Weights of a small transformer language model.
Size: 12 layers, width 640, 5 heads of 128, vocabulary 9508, 71.8M parameters.
Training: a variant of Adam for these matrices, 1290M tokens, 9725 steps.
Each number is 128 + 32 x the weight over its row's rms, rounded and kept within 0 to 255. Layers, rows and columns count from 0. Numbers have three digits each. The size before them is the row's rms in percent of the matrix's.

# q: layer 4 attention query, 640x640, rms 0.0334, rows 216-240, columns 0-127
# k: layer 4 attention key, 640x640, rms 0.0327, rows 216-239, columns 0-127
q216 097:160105145164118116133112057117139144091105163132110130153073087111157147153141142138197127122116137151113178042112127092124100146132137127168094123105130131134115086121137093095150128169150154153116154144132108134067083174142158159077134112181119119163124107116164090120130158110136137109103110133031137092160137097161089073168138159114135145084166198143093124141079167181151142160136
k216 077:123160150111183159151125145104181134140159144140167144094106106150164163154205140131160143111107136091143157155136148126118121130125081095137158175104165058137127089225182140113152118094167105143129139148116143086161115112157137155182115111166081117183104123093151138145131121145165143096149095130087097074147128103181094089132092150123137188143148145130170136135127172127163156114135
q217 081:130132079144136163185116121158103118132121170144094116090127112188108212080109142101082154125120165106157101064173110105108132133119146103149080090091089140068133180100103115082104139127111154147136144127146098148127136149130123126138101117150119094129084172152147105105182099142114125095105046135134109041086104083139182136117095056077124113024130118139131097092079167092138097099160
k217 091:145101157110203090184114131125072195133156159108179121146166089179113156131148116106182124191110140135158061111125117081182182087193113114127150138121164118131104126128165096080100118078148131118145114126170142078138135110138083089122095165108112168138074086166167102051147085177142112151145141117093143109112151161102157081141107132126162103129127156132166137115125184098134166148144
q218 090:145114097086146137126131086120163162150154112184150119143098185088150108141126139156154145158105148170122120137155108125094098116118131162114047125114183195108170101168123087087116141160156068143108138119170103126140120133058136154161126119139116148154170141076140221103143089121126077210162188076123162152174157165101168164142170144154103152123144133146126125145162071140130147155135
k218 094:089116120118092103117127138076133086137109115156158039087121154154173128109142106145141081082070126184171129101106081097122036119070171126084119170047049117133160148104128133121153168132140138107098137146127148126119091118138078149150103100114122152160143137093122119133086158077136133130123126146140061130139067122198140169161109104160165153153151119159204123099119095124137136078077
q219 085:134173183141140079110143098113103142089116160131111120098143078194138146132115101114146102187126169159115184133159109113101128109169153091133155102169126074140117150123111216173136107150065158142089089158128109100065118059204181143088121140157138109114120094141166101120111128116116197094159132176088076141080106050142100091103183147120142128080071132123112097154080134115151128127115
k219 093:172118141134163141119160098111112158153098071124105177148137111169083190082086200089144175167190089084165159144112128152142132125179147152131144144146173142149103161200132086145081138098097139096140126113137169134122201143129103091089162169131131145063148112175171151077178148210132129110141092123168171122138207121064082137094132063092134076089103122111119126132162146129123086140119
q220 088:144093128127115159170143157144140096114149159161157113140130172213120085060068178086096150088098107104150092090157169101171160139153143091130089094129129144094134169105115150086142150068088155096092197137127125130124139143101069149108142192100117130122109141121159149096164099152113124120081081146148136122172111102076196160125121102080098083070146141095165097151114110133115111139154
k220 072:154156155139182120120108123089137098156160080097103124163157111193214089131089144119144105150118154135175047083122130116168185091164116100097140120078103109097113154087072123138136065112092169100084107116168125068134163111150119048112129126137143142094124148165132081103143089184093109145152173137208164137150164206097149182169158124141158067099146157135131197092173144106090111138148
q221 087:087095190173108126132145106145096139150162092112117114130168167063135124138116172108148105157095154144153148177103073162112093126125150169124133155134195151157091081108119115095088109129168115124127118208081094188140080128128138075173113095139104161152159167083103073170091194103150065145151151089140140156155193190212123122117138140147129149133180141094092174077176141102143151104085
k221 076:155142077146093121096164142154079121171148170108115127095141118068084111176157106144161093053067133100045091146150137068119034146121121171125160166163100117095152142098120159108134142219127117154109145138090091101148079069177108145126205137107095160161123164131138113119056175071098161175142138087152111118067118127147158068177098131109102236125106103129143131089093125108155187149101
q222 100:156127091143138102076142122120094075115114148108110122110099149147117146133060099102076180106078129135116147024228068097062079084097114138146129064111094143123170242131103167119129149130111147112128083076100158130110089103092117113084151099137114121152125161135124144138159123135156131117129161112118127067089157112111111090159112101065077129069105126171111156122109081121153144094154
k222 102:143160122081134138135149139127103063070104123168152089127108153129136107160138041083135069148118113189107128127130097105105117095124149138132132132100130086145106144124143127110093179122116187197152092110106088091089112158148162102136099114148093187095097113120142152183171097113056128122125105202105158134113109138148101110087103126149175165156134213108178105112151124144124114159122
q223 091:109102087137059142147102139141139098079148172103125133153073110206106106105077085128069167071102131119167154074144087129060157178162090077107132114136090140101135190140115097106076174065075144122183146081149147093165108120142109202143132135082126101129084136189165162140135060145172186103082062119126165114122142082025139116141093083088115118080135137098131093145048095094095134162217
k223 071:146127130133159082187103157109133155089104122130123194136090156188143119129112127111177159156168114134230135075103130103167217123210137145144108116144106147111074096112143122180096102098160148169158144085114139150140158156112096103122081143186115157118117095168089113126158069103130081121139098153162159146144150211103142174133113122099174051148169161130173133169156121102097132136117
q224 101:169132096127114104115130066089161131123132166155106108127177087107175205121134101131095108131106146111136125101186131081094110091110123139093094087116119122156154154161074125066099171152123113110123092129126140113065117127139148164137110107145125081152086139091113127122183137149128131067084107148118143109154121099120170124146103117120109125088098140187095118112081161177085141143170
k224 104:187127127111113145173078168137119086088165078126138128164168104112135164100159100163081076141108089138145129096066098101120104072076150181122136098055119161142146208128118084055098142158155153120124131168096135204106085185170139138144142114094138159106128069127123187165179171127121083090103097153091131144131142133175151153123175081103107125124119101156124102124163164126145143184099
q225 088:147120160154159119104090183180086127142137131130200125179181205104113094110159112119162130114105035101136138191069165156115115126132125138137145202192086133143099082090110106101141143121165081029120094149152131116194155142063153127138167141160042128133190125111116160087052114135115131151152136116106128161102108140158130098148166114156134104195166132153150117148157154198131125127122
k225 107:124160116146152152087180081157121113170155172106122140104103101050104114153139097143075120108121144158139142180169131179086082145071056130170094148106141107151176136211156110091134116159169057111070126131130132123197085134176170180157154095125116105162153151126144138189116210150169139108148184086126069125157095085110087160133129130135165166174137106160103126122085078173115169083102
q226 083:100101144146099134128125218166129074161149094109173122162157135159095118097170178179111099118143062122153145196102171150146159112152100149122144131155122076156117039099175106141113119130180097147150101146150158171220110159111160110116117142136136180102153134147084125103080117125132142122126127132133107146141134171167092086143169134110144084142151116167140129093218147156132116166147
k226 089:085123122159108131125152100153142159117133167034143150126084114069126116142144122163115117153152159160113134153197109163134093157087104114171130163125212109156127122149151207111168124186174078118115155122145105190084086117134168100158157159162145153187101139102092097211126159013093166132117145078115093131134119100095091149098178143134208171116103201140128101132094160185127180122105
q227 097:096144126151103107145126169117161161133162071085106168167153149127190128124198135128146082147150147145104108164099155181113147119119128178040132154154183157161161095142099193129088131132159103101079089155097152147140154112156135093160116116145139117094158101178057167177080162143079071099111131065100111105161134111144142146094100160119135105164095117123107118142122133140098167120142
k227 084:107137146146127136096143133173093140165152144104086145105110167124118138126121123150094130138147100107108121164086103135102152111146110132136088178152217187128181168056110122065082121170109096152129144083116106175099136097135105116118177089134106106111164132114166126120095175128047096097194097063139182086144169106107130110112101105119147123151108146129032104106111117153132189137115
q228 101:144116181114218147173071112168088099200140101153099059119097104134128179149085138180103155149153122118064101139134155101179089112142121140200163113118106107150176125125160200114171162169179130166138129154110137103123091093132102132095132169098177105127103114103140092099160124155156127122133135096104091127116159069105058141075142123044167100095126158130088152132098114168104127092143
k228 100:100125117103101104126109114149098128161112097174080180127075136103073141120105146086066168143086164122090154057151151078087055145138123092123130128070135154126146177131073151114118107162072148056086118105129111174107129180120118100121131132122155106096128071095093117155132114134121159113096107119154135107115081152120154177153163109167177147175108082086107124094110127077112105140176
q229 087:129118083167084124164138149111113159120161144089067124139125103208101145128077131122110134093111132085126171079150101109118152111209124101152138114127123143079146146138076166157074145124108168128153123096131165090118133131144116144136123153109136064114052149175144124080134119148158134068066092162086180090115134092098123122105116083121119115097112079142161059123109133060110139109145
k229 069:164100134144179089095137160142096157107086117114130119145131153173122142138146177125137161143135092127181117100072136088157248094196119156167102094153116158137088202097086143121107090149109180155134134086089120134131168162110124096065128134125125169052129126167150106126210127166107094112194127144108177160142176173042099117123136125137145066148129167099127099123175125134095107194147
q230 075:100129128076141080128138128137145118130104079166170115139085142065100072207140107144089126166193101140119158141094155179133123132116157151102164172146107165153095105109137119133134107104177089175174121122083136140125136148102109158163135097134137182166124084133113156079128122156143146185172127101145132184150130168174139153098127180194101104148200141119167135181135103140115128143105
k230 136:101142094176128104124145102120137121153096151178125111116093060009110126126207146155141114101130122131090150122124104145108011131121167150150070163128115112146171102144142162118142169185162075152102113133110070140124099109144169107140125079173113127124082134077115136180108210108104160150167152108139057142143104100214134133084137159153064206143141139123101164096112104179148139064128
q231 100:121071104137121148145118076180117047126091140097150067122145083156151154088119137188164175158126123119132113117106120070137149149139128128197159132139088144088128135115121119155116102129144090138094124136091152085066103137143096107103144191131143131118134126087173116108129137161128177081144113105093108092115145114131120089136126066127135154131105131169127110120133156092149085186124
k231 094:097132143112127145118157132163119120131071177146145116106144075122120157162106147102153130144199099139139150119102126131137131147182150065112091117103171097128102090124179140131147050148155065148097143133124154123113215161117137087118147172107086058083139112084158129150129113118091171118160164104161094131133163154114178150098154117140191149162161158060067164155182155129112193179160
q232 107:135093150143142163157112158150161167075085080094112151130125124134152172053131136157135119127124163169114134101100157075187190179133103133109139120157133088129132152113147172141108094080084182093166143120114175122140176159193091124077103207139144151073136104171162152134095065133148135095134112182070115130136095087076138098127106109128184066155159156137139158130164160076082115171106
k232 074:137149154135165142152104114166150086168086073091117125194081111185099082144079139126105114141176128096163153165165105162184246146148130130124125150177142170140130103160055111183096092087118110159093140079150136191141222130136123110106133141109159072129209101167083178137179087148126090131222141121150167095136159159058144165163112112099136093133114142122139107160122134125093133122136
q233 090:121158135140087134121152133120115139184173091122117122124173148098134084138142159115047153155135175081105112220080132205154118097102142164103135184146120118136167104122116082136100166100193106136123102146103115168164163115125134094168160077124139143118185131105089130126076130155096090128200214086134146161185092168160135200071105170161121177175191099059141121134180111119131096094120
k233 086:110135104118089146071152127150121124192121253148134098113146132028064132107099128091090113101117145106093097085164120099109075112140158161136087132199120131095137162060096131093054124135073124152115118131088062199086107101155118150128151106158166146164135140096099130084118175144090165169120151109162096105055107133164111087139126119179118149166115068133137133106090083131094171123145
q234 124:151105140079214158164094151100107121108154142120054103147093139178149178088060087084104199136114147137115140124187162078178209135166115135135111119137129130095125157152137142109122132106127154121172158130165144152149123134093074174093131184134142154092112097108155164110154013162163107115094087136107154133087118099055112100171134067124184086137135162133123116194139163142125108143152
k234 073:112157148134110124115138070116132132108118091184164163093147135088168140121158156143151148114150147063152130097108138124120043111105125090105128154070079139182145199094116126126126125167168122115165131126130132159128125158162135117111065089155122136148146096150059113164151192097101167108145149141104104173171106103151145164110153136063135155157152098150129138083124094120091106073099
q235 108:118111131139143135086132109139140148117142108083117202115114122071141163123191162185120141126124157140110118172096146169082088113096152108107147140098117134149134125168102084164158131126141074135133101141091085115120163109138143089121115036181073124166126146113152109192094154065100113084192141077150154112155110107185095136090128135126099180183159074124111145089137129159146130102113
k235 072:096116122127140147123135154109107134073178123069140095169102167177083095146100062109121126106112128127148129113201171103052205168115089120120142105163131169148134151148173175154094167092110149133135158143164143128115087173110077149121128158125137128131101105141132194095160108155178116143097106126089124133088144122060113107148090115099118079078136138127161095154143143075179130058125
q236 096:190118161104126135083146099205176086157122096102145179129059122137113127130125106163070154108093148098116152118165138139044130124052175109184163128098145131128200129136183156076115174123059116124134161140141157163152094159141163237107127098158148139161119133131138142136166133154140155155081164093142087126188129170073094095174084136095097090098130113125146170182119052135100114081140
k236 105:157124191149049155146114147068128043135138080153116158157122204066160116127171127143089109144125160171141138111132097097123088094120111121102125081043087131140146129225134097110175119161210140117125122137118138123104099140144137097136143106118090088077118130097086117186140134098117082111111139155160099148156100123174204155117156135184103160126130159113113131123090124137157128080130
q237 085:144162151135142133101173118087188154128131132192161132108148169137145106139163150144127121123178116161132079121103129171162137143163153184052097151098166075130122080091118168206141090150069121169229113095151143142106137100124161166069144076120165161117129101182132121181145124123128171134137103189121132131096111142175121174075156146147137136114104141163085127116102090074075116143121
k237 098:127115131147201159158099102161131147105128117115124155134105140224173128154133121146117098157143146124168125168162147115165188178099101091130193148148158156081123087122133135121155114123143150103129109130152135106133154092112096143068099130130151135128078100131142148124130087115187121061113122129087139165141135110093100108125124094135098043114137088138148143143124166140129108131106
q238 101:108053109155177096119119094140158092146091135079105141125122065178156190101128145175164173117137137164117181101154069061171159105120113080199151126156112174116090160169184173087141102124103143112166147175143169148064126111167141158116105189167128143096097124150131072127126137116147099107093129116083144149117118071107086127177161103076152106165107142158097128120161150112151133200121
k238 094:130121157130122185142141110093083141049119102083194136110142083079145149135188160111121157132206140148103176154043131146127082116110110181111150146146159123144157135119136086106181151186163116161156161161133109135124158164077127086098140137105103063107127122115119123225190149126104157110178124158138144140111140126147100149159124131091164121112088147073093084125096151156153168141089
q239 091:134111121130165155095132048129086044155186149054136113083095110176098136092078123154151159141052139079110130157154093111135129073100136131161131114102085108076124215093096118105136126118098103136090181078126086086076128145181101110091143119163110087143111183118159062133135142112154147164140123065118111044135142125078126088129102147083173112084151112119103124100101068071122102108159
k239 088:131137194126074144092135150099197114176099114149135112075130162070099085130107146102114142100177110180127169160101158110153076139180162141128139087066075117142116136129161101199134119059172111167105160180132119140113134163122095155086113175127111142131119114050175140141162109081146133139164142121113107139115133063150064134147112113096154156186147124114048141159130108078145145147145
q240 099:139153146120120084165150088157132217107124071087103129122129147118146102137148131144116138151126134070113149221093102144147163132142139129175121161127096126127132089133107107121111139134076084148114112151194071117130156165179143180110097164112178070104126127128112153120163101145143139141210140166148138173116116126172113189150100188203155141101146058047137134194131113133089172152153